{
  "init_std_qkv": 0.0256,
  "lr_mult_up": 1.03,
  "grad_clip": 1.0
}
Each number is 128 + 32 x the weight over its row's rms, rounded and kept within 0 to 255. Layers, rows and columns count from 0. Numbers have three digits each. The size before them is the row's rms in percent of the matrix's.

# layer 4 MLP down (transposed), 1856x704, rms 0.0783, rows 1666-1718, columns 528-615
103:159207140124132058129084145169150069085060174122092154134174093133181113133138164132152032167121125105125129082170135132101127083103150090145138086153148137134080069127151102144119092093146108157134128159114099153110180177102140146152090166172201120133171124112133
103:136102163178125145131133078085129136134143095178131126148086133142139078168139152103158158101153103209105123137204141066109139148134161116151160197086054157105139123135126129147119054120155176132047152149109179120124110161100138164146103111146236080111178094137052
101:144135128148160082151161087122075101166078130116119102163186166170083100143058124141102097163115200162146109076139119124221111136147135133107138098142093135097133134141136197171130132188156179149114093129074103111124089108161164147100113123143094111107111116160094
101:148131155147137077070128146110141121052157169142077078121122066101136103108130126154083085172143140122131115130179141140104139105106117132108161048065154174106118162143055136098134132149130121138085080181083015089135098142111058113147140111051078163142145091156124
100:114130089124138087131173165087161107130120122158080146144128156165070079174107148197173100125163100116079116153134106098089128147106091165154154148135170119139130148137134094177143159137173122177153175162086089157146140062148176100159105090186157098143145105077147
099:072145185097151152138095131039217159121131131181186189205136114129069135152112142054136114091117104111141133149108213107124125138148130132142136150111099072091115124100226151079141061154143146142136129118170103093141088110116124104172149126117164101169174129165179
093:094152116170151128126088150169131149170122102099144205135164055158179097124146157149107105118104161158139131112161135109146126096085116175059082136192150132136135144132083127134112153126135096173076075104109170194137136148143129105157076167087155121162152116137140
100:099142099139129088122116122130151157094177138087168110080146127160143085116096124104095100149104137098087062155082125097075074117114095144113107119199158090087164046141125081130124082101145130155123116120135097092135104140114152189166125089113152091110150166170098
098:119129073076116066048157092157111178152124126128115057130117121169156082143121107135119139097141107100096082153100155072130086106127139069150091104158082087119171106114169106124097081133143162151122115154099140151123089118136142145130124138124148138098150178078080
103:102081176171095144115108110104160120100113142158133120109110147130143101107038122137082131164123128182097111099147094148165137126112152131164106074098139067118157076127116153126113154132171137104127131113128062112152160107087091175115148166177125129119160104127131
101:136141140068062086114138143131110124124139153129132105146165117102080146132136113139127134036144153121110156162076148130169162139118148150181124088115091185100172110108143104113127124174068123133127133134116071066102116111150149150069105063092085153102090172159132
103:109141110074106152154148129159154080155104111142116159095081166140124169143126148157202138113144134122098110129150147151136076152074100121127066070160062180160166064151104029086143154156157145197143149113117077151068132134138106058160110111201126127137138211168119
101:126090135154100103168139125121090068081124089144126186078153156080119117113135128094089118141103124137152115095164114155126127109131148150145142136154200101041097087130098162147076071089146099095175090050135163129124162114110141165052096105094084086131136148128143
108:089139122143137151138159119153044090183100148139135155138116117105154127130124151215187134141101156122120140087111127102093077139116140063102159145162104163093139153127113118076141094138103104161120137161133140090091105117142135085132163121129144136101072138175142
102:075196122152132180158095134088078166143144188121084111199115147139144167118123190158149141121175161144091131130146158168163154129101149146151096161173162103104079112167139099127132109132082125095086143108184176146138175140152113114152107107105126150197104165162173
103:156145104205127174168128113142124159098125158101152154156154099137133117109142090080166127119119194100135136118158120107119148112147143094115124138149070172099089118145083085109142137159108185096106139132160070162184128176148122092100070168178142122081129142130162
092:135131141140148172109107124146154119079154167114205084150162169076148099098061144131132149130164167107136100167096112114181129146129129165159133196227107131148151099176141104141103135110122167165074076103135127112092110128138086079234097111127096131146098166133123
100:112147132059118157118129153110110163116134104108089100161102091112080167155103126131109098125054094140122124130108110157156110086109170118140139107076111160127171115147171210221171061157137119112101149128092089117070152078127135109132160131112182110099156126163144
100:087128126102112183127122119097139147046134171129099113078168161200127102115165107145134103040103131151187105109156130113092123125090135142130144075170170089109105149099108139134093127090130138158075137143125077134175200124148132156153093165149155132127132148183013
098:114085136129173105184169190090166129116145068084108148122062146193158096132109099111151114125067152128168166151058153157138138168168145084093142066112153097169165096075121148137114230145197135134164158099077110142107162134102153172136153135129107130121138111148120
102:127122156099108068134107140133172138111149145205148134121106118119152120149142079162131148182089168124122119118120046080099098173160133182122174156112127147126178103120083158189104126156120143127103138186073131172174064102100130193157131083083060186116226165140064
103:116094118187166127061121207105094137093190173171105173155107097148153116132159157125211131160154104115152169109136108159116145102088099104189144111119160151104101147073154197152191155127126127124102139168084128109115132131145137144126114144107101114168153169184106
103:121097141139078176147129170123146106140137135152146163192107171129176082132094168077173117152145098162157082112132073099141068111145139133131133116155157121162100098161116130173080135117133118156176138151142163085107145161168163204114168121172155090159142146166111
104:073095123105123090118124142080126096194092165145163109107109116119114150163069120160094137129120115170133155072119134094097132102119089110139102111122118191099111116146144135123067149146106113112182100073206084124125060094081116070126117173148105095157110118153126
100:157119101097095169127143080131123114066167089134068167130060151131033117093093127145127157085171148069145146102098130115126155123158103160131105100157151143149077160099166103063151080120168073143130054148171124142096163066120096140076160156150207105133137180105134
101:134179105118122165143027124080153141143116056104138156133106111178153125121098127160135143107137217136111151123119176133144190144155128088172118072123138128131101174119147155163205082108062071123122189128112144194124166061103164120140129107132139073103145104131139
100:128151158112088121111178092178137138106129134068081074122159133104196103087060174119048159158111119148109115114100098128143085176173140128142105175130084083117130146174112141136065133161177161139139133152075193117064130100069164122108119130118153148117146167141122
099:148099131107104142111179112193114143133156086141116167182095099094136162171200125176128115156120137146075117132191176161097162150133107172127168136084154064170153143175167103057154083177113110130090089137116091098117109086132100154123185151081112129119113158159196
106:098092144120133152115194123136130128168046121175152108108142150153124149096158049088132127188143078099132185121179100127119139137147134123150092111175138075130166122172154137130188054101141116141202150155145171159150188077177137090133195132125097122104140107181103
102:129160098150077148179110160141164088114209088180066140170102182082108131091137087172136113123120074140113142116119139130088135118114132102157157133078110153115067172219064100110158119075112092107158202154131126165090104172119170105037154117107112137082124106127165
099:144103205155134175144158107146117115141147178093136195085177096093122158134168159133088187136134081145193104093153144143098121126102136143149119111156135122131178114168142170127132103106150109137102152117149132150148174179090119192167109166115153136084160187108126
103:161111093143144115150152122123095129111139212149157144148087120137152131110117087106111177123172084157138148178113141168134110130123073120100139159089142139069128121097178143101123206167184135105141142175165179144150110131139075148117168132143097137167111162073151
101:166092118122054123173142207047195094132153183161130120131140121139147147172110167114110137150143230096091078107147144139121175074124113153160118158100068098142116145113148186147143075151108172127118098123150088120135118144144172120120116079095111151139126166156099
103:169129160110091104098128124070133090139118114109169171163165168055126189163118113128128203090069095124099085124112159129172109112136191172064197138094107101109132173142144114137123067194127105131080225167140135164152142098139110121139116102116149118076103153121124
100:085168121169099142109120143155141084108098137092122136167130146148169149090094133115160140042129170153122117130134147151134104174144135161138133063141124099108142102088112128124164104150057110111106123124141134098101100141144097109135145080118129133103126108143169
099:125095148136114100122129122192131094156158153162113116142115160152086106124219108096151107200093129118091115120164066164122103163117167091084070115107123096220108124176112103180137176119132168146102208150110100173094120133199130112115108150100143166105086079173126
099:085130116149117104140094174093115149216124146163116151213127128117103093108190173117126174148143125133080146116177148118140183111183188089107088131144121185041066123134063125100100131058116124171097122145113069128159145095111163133212139101162199119183131154089195
104:119137082138101125159108099131080147093108166158132149034114177099175059106168127155145075111146146074105187099044103128108116120069113111143099111126145095159158171154129140144080163083116076137092134172160158137165123140114133096104061181136155114131173100098128
100:134093018063120148163117067079151148099120120082117140117143158128107110117124160129133147151156109128107076113144090107074106109113125098105106131155127132136138089116203108114159122159142090124172094133122194188131143153167134110122099105145165081121138156127141
103:087117099143099177164046063177125146125110160136143137141144114066093064174112120161184112140155134103105129078103147141155121129123107202150085102148103141089183114207033112101097125064133184118133167089146172120106152154127185130153154145092138086102153175133124
101:105159172134154107104102083144174104108155066184107180152152163143040129210073132148127138097087212160089092120130093126116059108174094124104158099103104135075133101127073137164137098119164113123084104137141108107125089161126130129090126126128064178140114074164110
100:121113167187126117089105093127184124124109126157077074090098098149088109158155168159179119142199110126075197140147124116155130070138148102177164119191127079145116157065118113126128140185172140120159145088134169156089162080084132090121125171164070101136123118082144
098:133114095093129133128142147152094142101130086069130117109130090134081172140107196111106116141151149120137065162072122191106131102090144151154073069100111167089082150100110107124155158111059139118152097089134106168106121137148094170112145112088137146145158074164103
104:083153082204094104148120108088140119149121090137188163117085116101101182161080140079133172108112158148123151139096103117126120111162158144119126081096127193066124152121095153153110150130143119106095106132126111101170123140126132114082099072141142147178039149074131
094:086090157129150129117194119047139117189120096117168139140082149088144160114144108168097098092132126215127121137198109128094078169122169194096141120142082059156139095123142163093092118102105100157073098088145160101132103158127142144179052136138079188166126077093143
103:132115121088114131159151144080106104137130134124133177114130163153134159150187147132132128197124139105109122148110162132143099080077172095126104155132134131158140180132102167108110101164131137169090106088124165123109120098142072214100132102130107177090114106117161
101:094144075108139143125129145144091117131136152069156141151110125115170151091111147047077109041175096128150170207149118101167092098143193167116140121183125136173124096189146135119094139230101095164144142167122131121136136179200138136155167103138141101104159130099042
102:203140110192128122087133174185115139161131109070093122175167162110128147116185157157061197156103159094178108096135202139137164052103106136134113149108165122142120093078158119095152102101136103132100129145100134124086138175151124119139116083151169106135169145106210
105:160136176176159152104107169106131108090124151138164136142200117178170180143090158165159108124053159163109154146114165123100173129144144108128166125130111133054128139134089136129156144116128179130105099092096055153095118146148162144056135098140139092168180156151144
103:088105173116139097152120094145104147151148144110126157124127068218125090155165118124131133091163098158119122107109182149137098167162080118138122136147171165117145185117170118109033081169163130088130127173228191128123140153143122128127159191114091156103127054076093
092:122105078180154130095125177093163122136119155092155140120118116043096189146137121136132129086110114103162097142099141153155151163167121183106081108160116118110144163142153169127149114125153071160080193155107140123160145152116192096121088093060112122129143092119113
095:155126170104099097137094092083152121149118119159085100098163096073143160168120119176116096090158076122126126131155159195155147172141159102100149174164175128111091134091147148144099138132156071105150183119059155149109110076101199081127133070085146168106124127115119
100:143109131083119105128117124173066089145150114082160136113171191165143148094128130151092111109099105137176128079114154110127128162089192102155166121110101130063142088122065100157179146169093091143207082124095130160154094108178130135145031116048104142080128148107110
# layer 4 MLP gate, 1856x704, rms 0.111, rows 1667-1719, columns 528-615
102:139000144180180120188186140156159149131157104121149114135190077157132049142166138128131128093157125158149101105092152151113164130103101094112134128119156072158091096131126153136163129143146137165193108168117130076098092143140096136161155145072091107141101069173149
100:123142111116070111076162098099140093124145140156162152186141131120137177088043107121130101186086137181161156100144143156141156150098120095123137140155127152047129159133077186139111136151079119138106082134102136107198110094075127173131125140132134084110119161144132
097:144127089127161133112087152173123099125143155142184162096120104127104105155131149142106123141109119087098139113143200067114123072132148124132191092112119089187126154141161152114147143052118102179130136118122139154131097170186104076175131141120110136135133160170115
100:176103104127104041157080136124110072098129118125173146145154118126165118207109069132166119137137144108103169147163080153104115121059136140149150137073130114127143123144118164130116092162125145095123130100132079142122142098076164095157140138129134095117141139178145
099:147088070145130169121068185118148170100101148091159102187116110144125118101158116173120124148125129101102131200149157109113155128099081141114194086108125115067127080118222098133098126165118130165129066080112074172148093119098108109123113166138116109121106114119111
092:114193146104127095146108191137128110172080121106153126144121133149103070186134097154116182148172219144129098146108164202071140147111143094154147122138125137118141140098218091132180098074176141086107104127123145117106144132132137197144127151167114138122147156109172
095:079203107137172111122144117149156090158088105116174114153031152146106136076137177167089087140131124145145171144123130114169162143119071134143216062170121153132124167094097044177121106130143092158123133120080124150156192137084131064087125146121147103105090112134138
104:160158169154089133127155114095158068146100075118108078133129106104099152103115145145152096106128196110151083099128152118118139146161184135131129160077110138156117096226084145130140154195180112116198164094123125224141116123102107178149082163172107093130148149174193
103:123169135129131111116104117145159156173167109112129149178173090068134144157078076107079121090129119049188162095039144114110097099186132125151120151141174125167140086072150082088179103119112132124203103081094125168140148145151087106153129126088139125112110122138105
103:122152089142106177100148141125118148168096122126132196125116069158137109133169128125102162179097160167153131084137095120136121112120108198194120165093131145131153137140087101117129128129168132141119123180139116122113140155144113140120170167101198144123145075100106
102:091141104133158143125155169121137122118117067184150091117219075153127094172132054094114164119144108131173106081116127125103160167132130103093156131111151111155123109123101128191122141139111152143092108126099131094109174134112106140115160136131109084059180128205132
096:109171124095086105110064132120156136170077096080065233151114117102083110117138131112101150119086126116126110099153127194083102142138121134181039137112120130138126113149147148134123092159109158144100172094102155075124145115104117162105105118137131209063158140158114
104:102108068177118066132149133084094100096178141081119137180117151128088201149210097066172111070125162205126118154150121095147135087107115173120134116098136153130108137094121123102102104162131085146109109151143173164191150169099084108054098109158185179154158130122106
094:130148147166155160150117097117149107097153102164132096115133177142119125116185138156088232100112099121058141182221160127169100126137132232130181199175181112167154139092118146165122120114114105125116130137184113136080097153199109083137115089095154131166131106215189
102:147130156095118138109138111134166142086119094144114162104151122051133165103156118136148113145171114055134114105113109095169127183096133061148115214124150187188173118104125149136114118127139103126162095128173099116099136096152067134142069112099161106156146138097213
090:088165137156111147119103112125155133103131151179119132136154122140085108150175104168091116129174174154096127152129114071066126074125172089185105121112093057131100125194160127100104096112142139142156139154083119167088136162090150075162093103146134111104160137193066
097:094185138117114188157151111147155137102079115113138051106129114062132098140098140155153132127143158113109150065187096118102126102064086123173105119071095151108135118141178157110139140118097156131097134148106085104133120104144123119076102184142141099117138150183124
100:106132149155133113087134137152110067177127122139127145186110105113081104144112136120127154109134124132116121099110154056142160104106149101141161162155097166163104075108154178083157066122123152139074131157150088103129079151075113154061125139158029153148162114090137
098:088148129122173156148098148152115137095139111111105116103132130142137102155135113213123114171139130102109140128144142099094122143155140134201157130088178125125093096166128142155186117129119091111145131143088088140165127143084145136138170164126147126067135150125165
099:113033163113170122163118159167132163147120148142149118106065143143131136173092121108114137147112067181169131152121083082160115114096118157108098065105120151173083109135107111106145122064103157173112078183122080144130089097120102127136137104150102102147121136072056
105:148130092112161102085088084154161154124134139102135171141202103169109141118095097109145126086157112112132176129119120133145127162180155166182105135095082155134151124141120115148162135091159172090108073098132101103096161175162130114122160136090206175112132144179104
097:148129159159194085135102118141131107118096062091163111121115110190101141150041146108150116131143166091113165116099129151139123148135106145144082093121095109071080148148095113114078078150065178127120137113111097148123128114123118109126118060098196150133132083156123
103:153112198108093149111163086126103134074064139146112146099123074083103092101065158133122088153158124158135056153137127097109145051148104136087156138149109193132104093195136131115128185077169073136143161107222113145158116171147104080142099106135104145163136092140139
100:176109112124127125084145109134073108110166104112145080157158142074158172140076129163146146162204133088179112075100091097076080132127109099141134081134201076165075113081143141178130115157183131129167127073085114145150149136087153134171143179099170104085169099152150
099:121072191194126145123157128155126173151084111159141113142094122162113127126193114130188167111090126053152086108126147146085148133094148133148045186154163184115138110164150132095145145177107091144104108142170057098170163117119100121176058185154108132116106142124119
103:143174122121118080135094129090098140121156160109109173074102129099122160127154095132105105122115163139151148192062175077140105162107124195133122180159116125129164199091107121174079143153122107122139149119126138097147146114213094092168084089083069157175089119128104
098:130055135127104083113131067093103088096173116136134137117094110117132164110125167104113120164115172147170161122134116076048177045146128122134109061167120148104121070186123143138092111179157092109101117176098144102114121110138141156115145186105164163134131099109099
103:122099117192092152201151091076140069079076134174093137062106115185143123150103113109110170182125119134118097163090081163182193108125145100144127156155132166101162115151135145131126133176130142107083157099145134077154123179174110164132041115064129145169124140124069
103:174120109174146132126160146149131117156103124068071095162162103103091113111141151142168142151165152173129096136136145008083113108154116120170132145148119131163150134137142142055148124145176128117134196112110074154088060178128130146089057091115128108137154146145127
099:122130150072143116048160132196131201148138118141134149154140134083173094098127168083125154126122112122107134133107084092169125100128090176134159141151046174108113104160137119133191146109173087162151049144082125107125130055129103158114127132124150145063117116161153
104:126165135146081117117149110150151113126116143119218099194119173122177056139143126163133135124095129058142147124105170115090077083095119116072068133144128124149137071130118129130128100108068074171043149112099147160128131089131125088089186107115136149088063098114176
103:121161159143080221147123136033122118174140169117129113084081086116133119166103148114166165135142136178150177103095159137144039101178148048169098130147113163073154138106118129107114138119152112139133133154115122111133144117119083136155153066165066126142110162182130
102:107113134139238139077150106112140121135093066096148109138156145096147075105134112133125143146077147152096123168148110116132130148122150164169102164091129102175114145166069150099148094135139064125111113052131111180165165174094133090132124154139132151133076084141157
101:143144102103104123095131121081139194174154154153126083143158126133122125059126081097149034202106117103103169132138064082092174059132151099117149166135079117093128198173145113055125126059118199112108139122103081133139132165105101217110160062080041062139090143122156
097:132156188107113148125130132114046105109130105062121131108149096127144147163131116139131185172074131146143093104107155144115125150164175096131168132154120192102092172130151018192143110147081138099138120104094159155131166137142123147216135086067095144103121126106158
098:164140149121090112108123116139065116102147205046030066130162168090099065101136085102140146095077141156030136167098105131102091053151176105095090133126167123163184151184158109116154080123200156098084103141130151129131171157100139107128117106129053204127110108118115
105:117130176153043127187118101144104165127134083153168176182121090140115106132134063112134103142158122130131143084106093146157105082186127112168072140172119202126154164145137162133130152152146111142122153146140131084152106116192136168117102086160172138153175170101101
098:143121162172157145114114108123178064092131082162091085177095132120130169110136106138149146149104200205136171109151174095107104172121093166184173179125159173078109167124131149140119150098131112200117076138118091125129095127068164169095149083188205155091118148156123
101:107099120117188108120122126126090158129144125152100090139110171083097112107163123090107111179109106104141149101171177113148106196024134154163152146110070184122130077103098147135123103113101131112085117113154110103191139103128148154093135163124171107149116107107189
101:134101142126145144141095079109101133093116117129127101142099112085200146095152170057137136158110149132098088196102102162195174129147106099107081119153059087055146115173125128082059179153138115096122151152175111111136079121164081139163143081138142087109138123139148
101:170119079123106129104163164154156138070185178108119176188080110112144141137156139058103067050136197156118136166153156108084102073182047124135139084109097140125111181136153092160134183085123129116147158140104088114113128163138120098138123110115153143162086129128046
100:133081132115151125171191158091127120099135139097076113164046149131148151106133206111164113121124165125124134098117110107082185112129122135122140118107118177122149183091157163130127071086107140101111149093095167129097151173115091090168153157116114097122105111112137
109:150157097037106141135114146117175122138113121104139067187115104182118134054086195166139082173124127121082124110104100153102126119150154093189096146100096162151125122098100161161145132166123177127090188075161099185190200113086123090115132144030156143172179155163157
092:107123169092125162115130169120138150151120089155124154188050119124153187133202155118160129075123069098164146082133110099099128125168176130128139100105173156093150139143148164109152121125146126153108152116126117132183145113107079122138134089114084160141132179179120
100:175088147119209154146117052176125149117141096119188174108120136097125125083112120164151159130083106098121149193147134123123172076101137120078083135158154161136118086144094130117144116080106132177091205137158191187140096086146112118146110139159127118174112134130090
100:103085137148160148126138156137195144112118144134140150120097134075115123141106109148175153146124107154089078118138069110083186105136155112116189123111147118154144114103129164103101150100181195089159121137064114143159108095086121094173088155141134101129139175145128
097:093138103191111163109152196105077158131142162103134121123109160106145099147105102099233107146133094123155149059095139102151095167167122146172173169088145147065105098126138156170147125131149127161096143194129152128170106150099123099155095124136098127061024141125168
103:162132099086072118154063133124078132125120188098221099126070129105143055163133112137118124174082129141155148130113193203060093100168144130125146148114145162054137112139142135109129126102126147066127119109170168123157094141135141159156117143135134106096126134116075
100:088109104137109123157134157105084119098120119114137122114166139133090138152104200086115089089178076099160134083139153084090136171077121195110121097140097141103092128112100095153110128150116168195118114119108141150125150177179069136156071128138104129157162117116182
098:121110126121084122126099157155122095191146080126117123159154138156091066133169145102089149159197085154079175161094152134155135129157135140134064099099132117081143135100106116135119091159147120122132100123160172199158115138161151060134104107062162122152104125101120
094:125128140112058104138079147129142109082131113113120149117190131131106147126145100123100156157167107184137116166165186139123155142126159097166117089101120179169115134096191167054105135177176119121215144100141125078153114093104179095117141093125166200145118123161180
098:130155123087155135109185144114146131157112118158157067195104137134131161140107092198073083109131139130094098092147145139122167156130062125137066120061128135123118126131120159097144105104137130141156073176093181148129059167099161106129148079074143093139112098150117
099:058120176145157151101087126131113148053065113122046108117116090174168123107120203152147112086126159135102148090098175137073133153079156122179124115128093151120100163126148128105128120152112140075139143179135154146060164146151130132108183047095135146166153095069118
# layer 4 MLP up, 1856x704, rms 0.117, rows 1667-1718, columns 528-615
105:110115120166125101097100187083215127098101116148120163228111149102147064157094225121170078152120105156120116137101143149114102101127097200198127115139099069159119164113141173138150078137132147098160080115162197098137123110143145130082149042165146157097082125104061
101:158147113093142152089146110108160122119078096122139167203065101118058125197110117140100219109117134102110124160131154077128099109118138092101157167109116083134110162079159128246070171161178128117188100138134104202134080094138147135133093128067081093163137163153114
099:127189144156146109182090049181140053087146158146120098177159136113142143130188177078145138109107113132121071111138131086141123142090072139192141081169165121141094156161171150112167117100185123153162183088117167125173134149124149216108224149116098170149164117130157
102:121074101160093209146095083137163095127116099143174089105092133119141140121059153095166117094145141196131201134095110091125191113098161153114145061108151063119154135128162112129180090124136117050204120118133161154165164128103156109105129131119133132188150079049080
102:114124141151125099105171130180111138115111119098121151087143123136104120148113069142115122125120155105141105077102103138150117123099149151161089116113160102144146146153092149116157170086147201132108092137151146131105147109157124125130130147138115186115131073126118
090:124129145113090163111169134106130158123126117179145129167119114137117107121175081160125110135162093085117142084122142207101133188128127161102146144100113117187176115134127138112115058166124134121115174128072122074171164122103097184148183076110187145115156101123150
097:157121124126195151103128105131208152131149093103141126153133156126114132124178130129103130154082175087094156136133093080154089157112081107115106098124098078160078126106164040136105125112128105156154133139185080192127229110096124128122161118092133154156137091140130
095:114103136105157125148096152121070168160191155082134134137112123130125065104102143150166160160161090083130154086128128094089118158122146126163201124080122106176106140114099119134128171062152100090120123167162088156088191127118120121137058120142128135180117126133118
101:109118126113096126095165135137111080149128079130149184091105109111072148086099127102129137110160150127125127159095137132171149126171147141095179089069136161057142146133070105132112179064139087149176119190134092062171065092116159181141067211198161147124177155137139
100:107140120123153127121174120161156109155198114104159149163162174151184089125134105161141138140158062174161200124099116183150107099134146157151131096132126116126100061119123189091128110103080138082139168103157149181184100074134085111163155086147101125109079116095165
104:073158198115112144146113145188165136143127114107129131143146135111153132122132188081111150133104079129145149115137137141118162160128127088090088126116145078119118144114082172114086161150152131092059114149161155079092141059089069116167116139172121077127094109122143
097:093121176113053164103149057163140133187138084095133139163077141142087106114080126090093181156128130130162180090141158101123143190121193106090102148118081168109118124131145134068120112161113163128144095131143135195112186137121150076122137130140142190098144077142152
109:140109110139128167192113089020123144136121152198040151127112169105102088140105066059077161163074138149156114173096121141134105091085098152106153116144143154137153121162114092116160087133076130149125135153095088093110138189093150103081089090171080166096135157138154
098:165142129062137176135086111107111103107173132169099146161127159145154127128134134168065175066126140135129085227118130136170151159143125132146143168170183123086174156111116130148123190079107088169074127129123120155124172154137128117144122081179107102155137183151106
100:198165123106117130129166135120111178140133168142112107106150090171124181173122156152084119176101150125126140121094145155204121072076137146120136093151078163118153177153187111161155167111146145178112126100139147151088134091148162123113136144132133100072138117166133
089:170130108078131077175097129094084121111107124078126137117068087099117123124154131100174135144061118133151090099180116165124078143125108134091125124119114122134077141096131140094159088121126132128191169145127099149156071132081108132086147170144154058109165124145120
100:155098119077153184081121142066130075148097160110107146148061125086141137079136116099100135137192151151166143170152085109058151131122138104155065132150138101098179079142107123074117193145162131138148144189136096101121232161156170140128148148138112137136154146112145
100:189141151158122171131068120119142107111119109159147148102155107149141156091140158127153119131199168180122160060122187170113175136105140135129108087118118126133093091124110171155151137110141133128112140052081124100085120097131089110135103126134149071187105079091106
099:184151082108132148150113090176128115164147116147166121126151135097143112178155158143081137167131091182107180187144109128115119101168170136116155177120125156119120099112129140118162158122101153094165121087168112176127086132126109081083135139071131121174146137093141
102:099115155104080153125122183144144096138107170151075091112091152125166128100136124144188155140146158157131116175164104139179112122154134102069120121142164138156078131042085080136066120092101145137158032153115084155144153086108111186066099094096112079102089146051155
107:183147116139067135148124109209105188161094138119119130192140130144104122037119127083132118144122085123187179174074171130183111155163082161127126146129134136112140108152129143105132138112128139123094055093139082113112136158143140122114142054110129169126197133118132
102:161106165153088133170115107123141127066114074124125066118091116165098146108116150100176088128113167152135136161132115148162159140115129075120095151110112102079113131160075115156130119141073161075137121177116070104117119099150113146146177107090122153111108077143118
104:077177126177206084083128124146108121165168152072112103146133104166175097125062090158121160157128098142077131144113138109111153141141101103144133116128144130077130111112133086077099081114067099134102096136096177126135074179047175158085141113194142090148122183136090
100:108123160103148173091125159101097184155197159132128211114139156153154121160069112093114109101063171132131140124160090087121126129125143165128163168204125082096136101131096153135184136110109150161121121095148161127138170126151172134109125127083133126097095160154086
097:190118171118114192131095136148163149151153108124121191121166139139104095102111144170141113138151139209141171125154094094101111129118165157130185093162148111135078125184076194145139072099122149131138164115143130094076092110135109143102133088162152139181123117106140
101:094152175106092133138129091095142147149103130125133120083152145096146130134143103097086166125095131151132193106142149117153196115170115112115127053144136161107146095115115118190152130141170106125143126139142095111141158097109130073132125094140132098125102071148159
099:129151081099131112133105133130130170146086150086115114156062074137146056152191111154138108093127124084104108105108174127169097164166161186161126132122138120135123155059170135134079106176049164143129132103130176113144189152116102119138081107119114053102122066150117
105:143170182196064115156182076176186133125149169159192116094109185117077072126091112109173189095109097110116085108157088154162132115168151117171074095141171116148154119139155162135103081089178169153101134140146124108104171151152093118182091146118057120120128114123096
103:122134109133153140135125124133163086098109175166157178120152105147165194074149163167077065165101130140123093134108135149160194095101077109143167101152129105159135118163109112166220109152035088121120170141096104149087131125136134170146124136106124127075102119065120
099:117151141119101234159121127164120112117146154116159114092130154158110099162168124080160155161176176105166150129076118140122085178086158164151133118177102133059124137144113140133142061154093130131135099092150099137126126107134170183184181141175108131104100089128175
100:131147127031099154195122066058120142147129116142124138131106180087121160113070120169072150122087100105237114073099073099133120126100149098130088089103098084123149118132153160117174125133138096149152126171090053105096168122096159183118130154162123183120170152144151
102:154077125123189092116144203123141136101108139137153128137152135121197146174135105114112154091152153160083139143094101126127113128126086150134141126103158086225136141066121181136158133168113116140203158123129117098129140167132130108090107154158150140093163097114134
105:112096117148098107112149191079158138093202099149159150157123173144082142143132160181140119114142068133177149146090143114168183087145142132099171115116153146160153146109158134105139123190097128120157132116098139112131127099128088063173092171169097146121107148165097
096:161133085118133105157121089135154168098138151173124129109115152115100086116070105165126152102100170161120063146090204130145120121128134195099130156148119159090123117172118144130095140114062156117105121118161083171150194088161141122090124117093105122101128193173100
098:124124170147114109101165101137104097114134132147106137128145131072128089104147142135176035163103113148191108205135102143168116100137144122104167119121078121087128129183153131124144124152139158147104169123124119123109105120160095114133119109095061132116166179080121
096:190086154189111105118201131122119095141175182097143090158160106120171114096061125112149131132082095110140091134091173177125130128128168131118087107096142090136091115119127104118143107153147117119115153131185166115130141157141123154116076105138093149124130119151179
104:091132061130146150103181143124175133063079144097159133146171119114176118134103148180121143130133131154125173131173131153145056120106075110177174183098188116124127142129108160136176122136143144120115141159122092181141109115120150105102178095121096105107125129103131
099:121145102113116183127109156125128160188096093121107155129135075184107051107135161054105145171137156114159121080148054119167151148152115104101211097072163170112160133102123125126113177115072132165094125127129196074151144178129157126132115126124139137142138174179082
101:125141116130177130119152096111117147090131111132141115102184158088122051083055047112126081116184132152087107127106092153134118150144113147101198134134102130155181065151125156130092116117185106118094092119127120223084117154128104114158165120135129133135174174156126
100:175209186165136117167141126091198136078118141129127112062097113149150132171184078143133141157116074144105163210155195148103188115128151117167134112105118107146077096148144115142148126145157102155128129171197111124086161149132147146136103052101134079092133056094143
098:113188139152130186129139132130102102114144164124152179152169152128194167090107096137119123167146137103080188126085123094096167221197118180134099138096160167134154133146140057100172140116137126134107096152147134116092083120141133157148132113162115113091183150155136
100:185124129125150115146146131128099105139128111138167098075102144131112133161177065157144130093101155088095107104182167115118199085128085172184189104064039119071154112100146119142107134135122151136119121121155071087121081143108084166082101161120093091162073019144150
108:130101059102069100147142091140080068103074113088136136158140139101086153118122162095122135103114119147118156106123140106137156174067123109071152117117132097099133153148077122154147096194127163104166178124088090108183125138123134150150099073164118108126163124105101
093:131125183166122072173173169096111080114173138141122108136099135124121117136236113136088130109107137121121107151105147161169144094075134148118108136095137085126092152169097169158112088075117153173125095155098099141133194152093136132095185115082122128115138141106148
104:109155122148113164171159089099160097182192081077140095109122149154139125134152167101117178075125105193096141117132147147118170133133155086132149134119118100055109153127159117083118088118115148170094137147156086135170074080185126112138090182127124134080188144131182
094:047173121062120068127098133176163099140190189163107093150101144092110089094156097133103124056172169171117167180087152162160122115077133093132048106165127083111170114110095129139127126157159107209097113145140109109088057157137163124072157145105047121076163116136189
095:143183159097158128115121100139128198125114124113135081116188079127189116202087136027076098157132154115117144221114158154066139129167114164126096169138157132097087157139159136120152153148111159121176106147161091147153134126174135149119125097117104161146102094110181
101:059160101181132101133129140118116156125148147138153113107127125103086087095110179183117159151175087146197108094171083099149116127110126111209147178105180093165112110137151153120157063142114125128138139055146176105103115114166114080124134134109135089084134119075165
102:131063151175088111141166179131147150143153164100172150166083149145145142090134106131129064104150098098063104109104108167075161118096148168069168166124095141132193160170160098146091126106116148109091119154121144137076156085169144126062100127151112103166116118161153
093:114144058155131124117101134133133169144178080194142198100094148203127108141108136099124134118140085119109145130093125052151090100128178128122097103141111126155108098156078057184111073118166155083190093097129079136157129088160099159135105100108111109133096134124130
096:056058134121133110103072115092198129196137117069067127126127109128144149131148113078162130153120155085093070123133088102131165151110169068103103117115099154153129135127118071077063113109137192127145092117109120162119143091144112169073104105131089156137110091127108
093:123165127068137118148115113120125147100136144151088102131099169088118161161138095142098175113108161146117164128138107121112150128112021107083143166158144136108085110091147139100092168106052092170173108160070121114141134119079142057142179133149127142189097140071125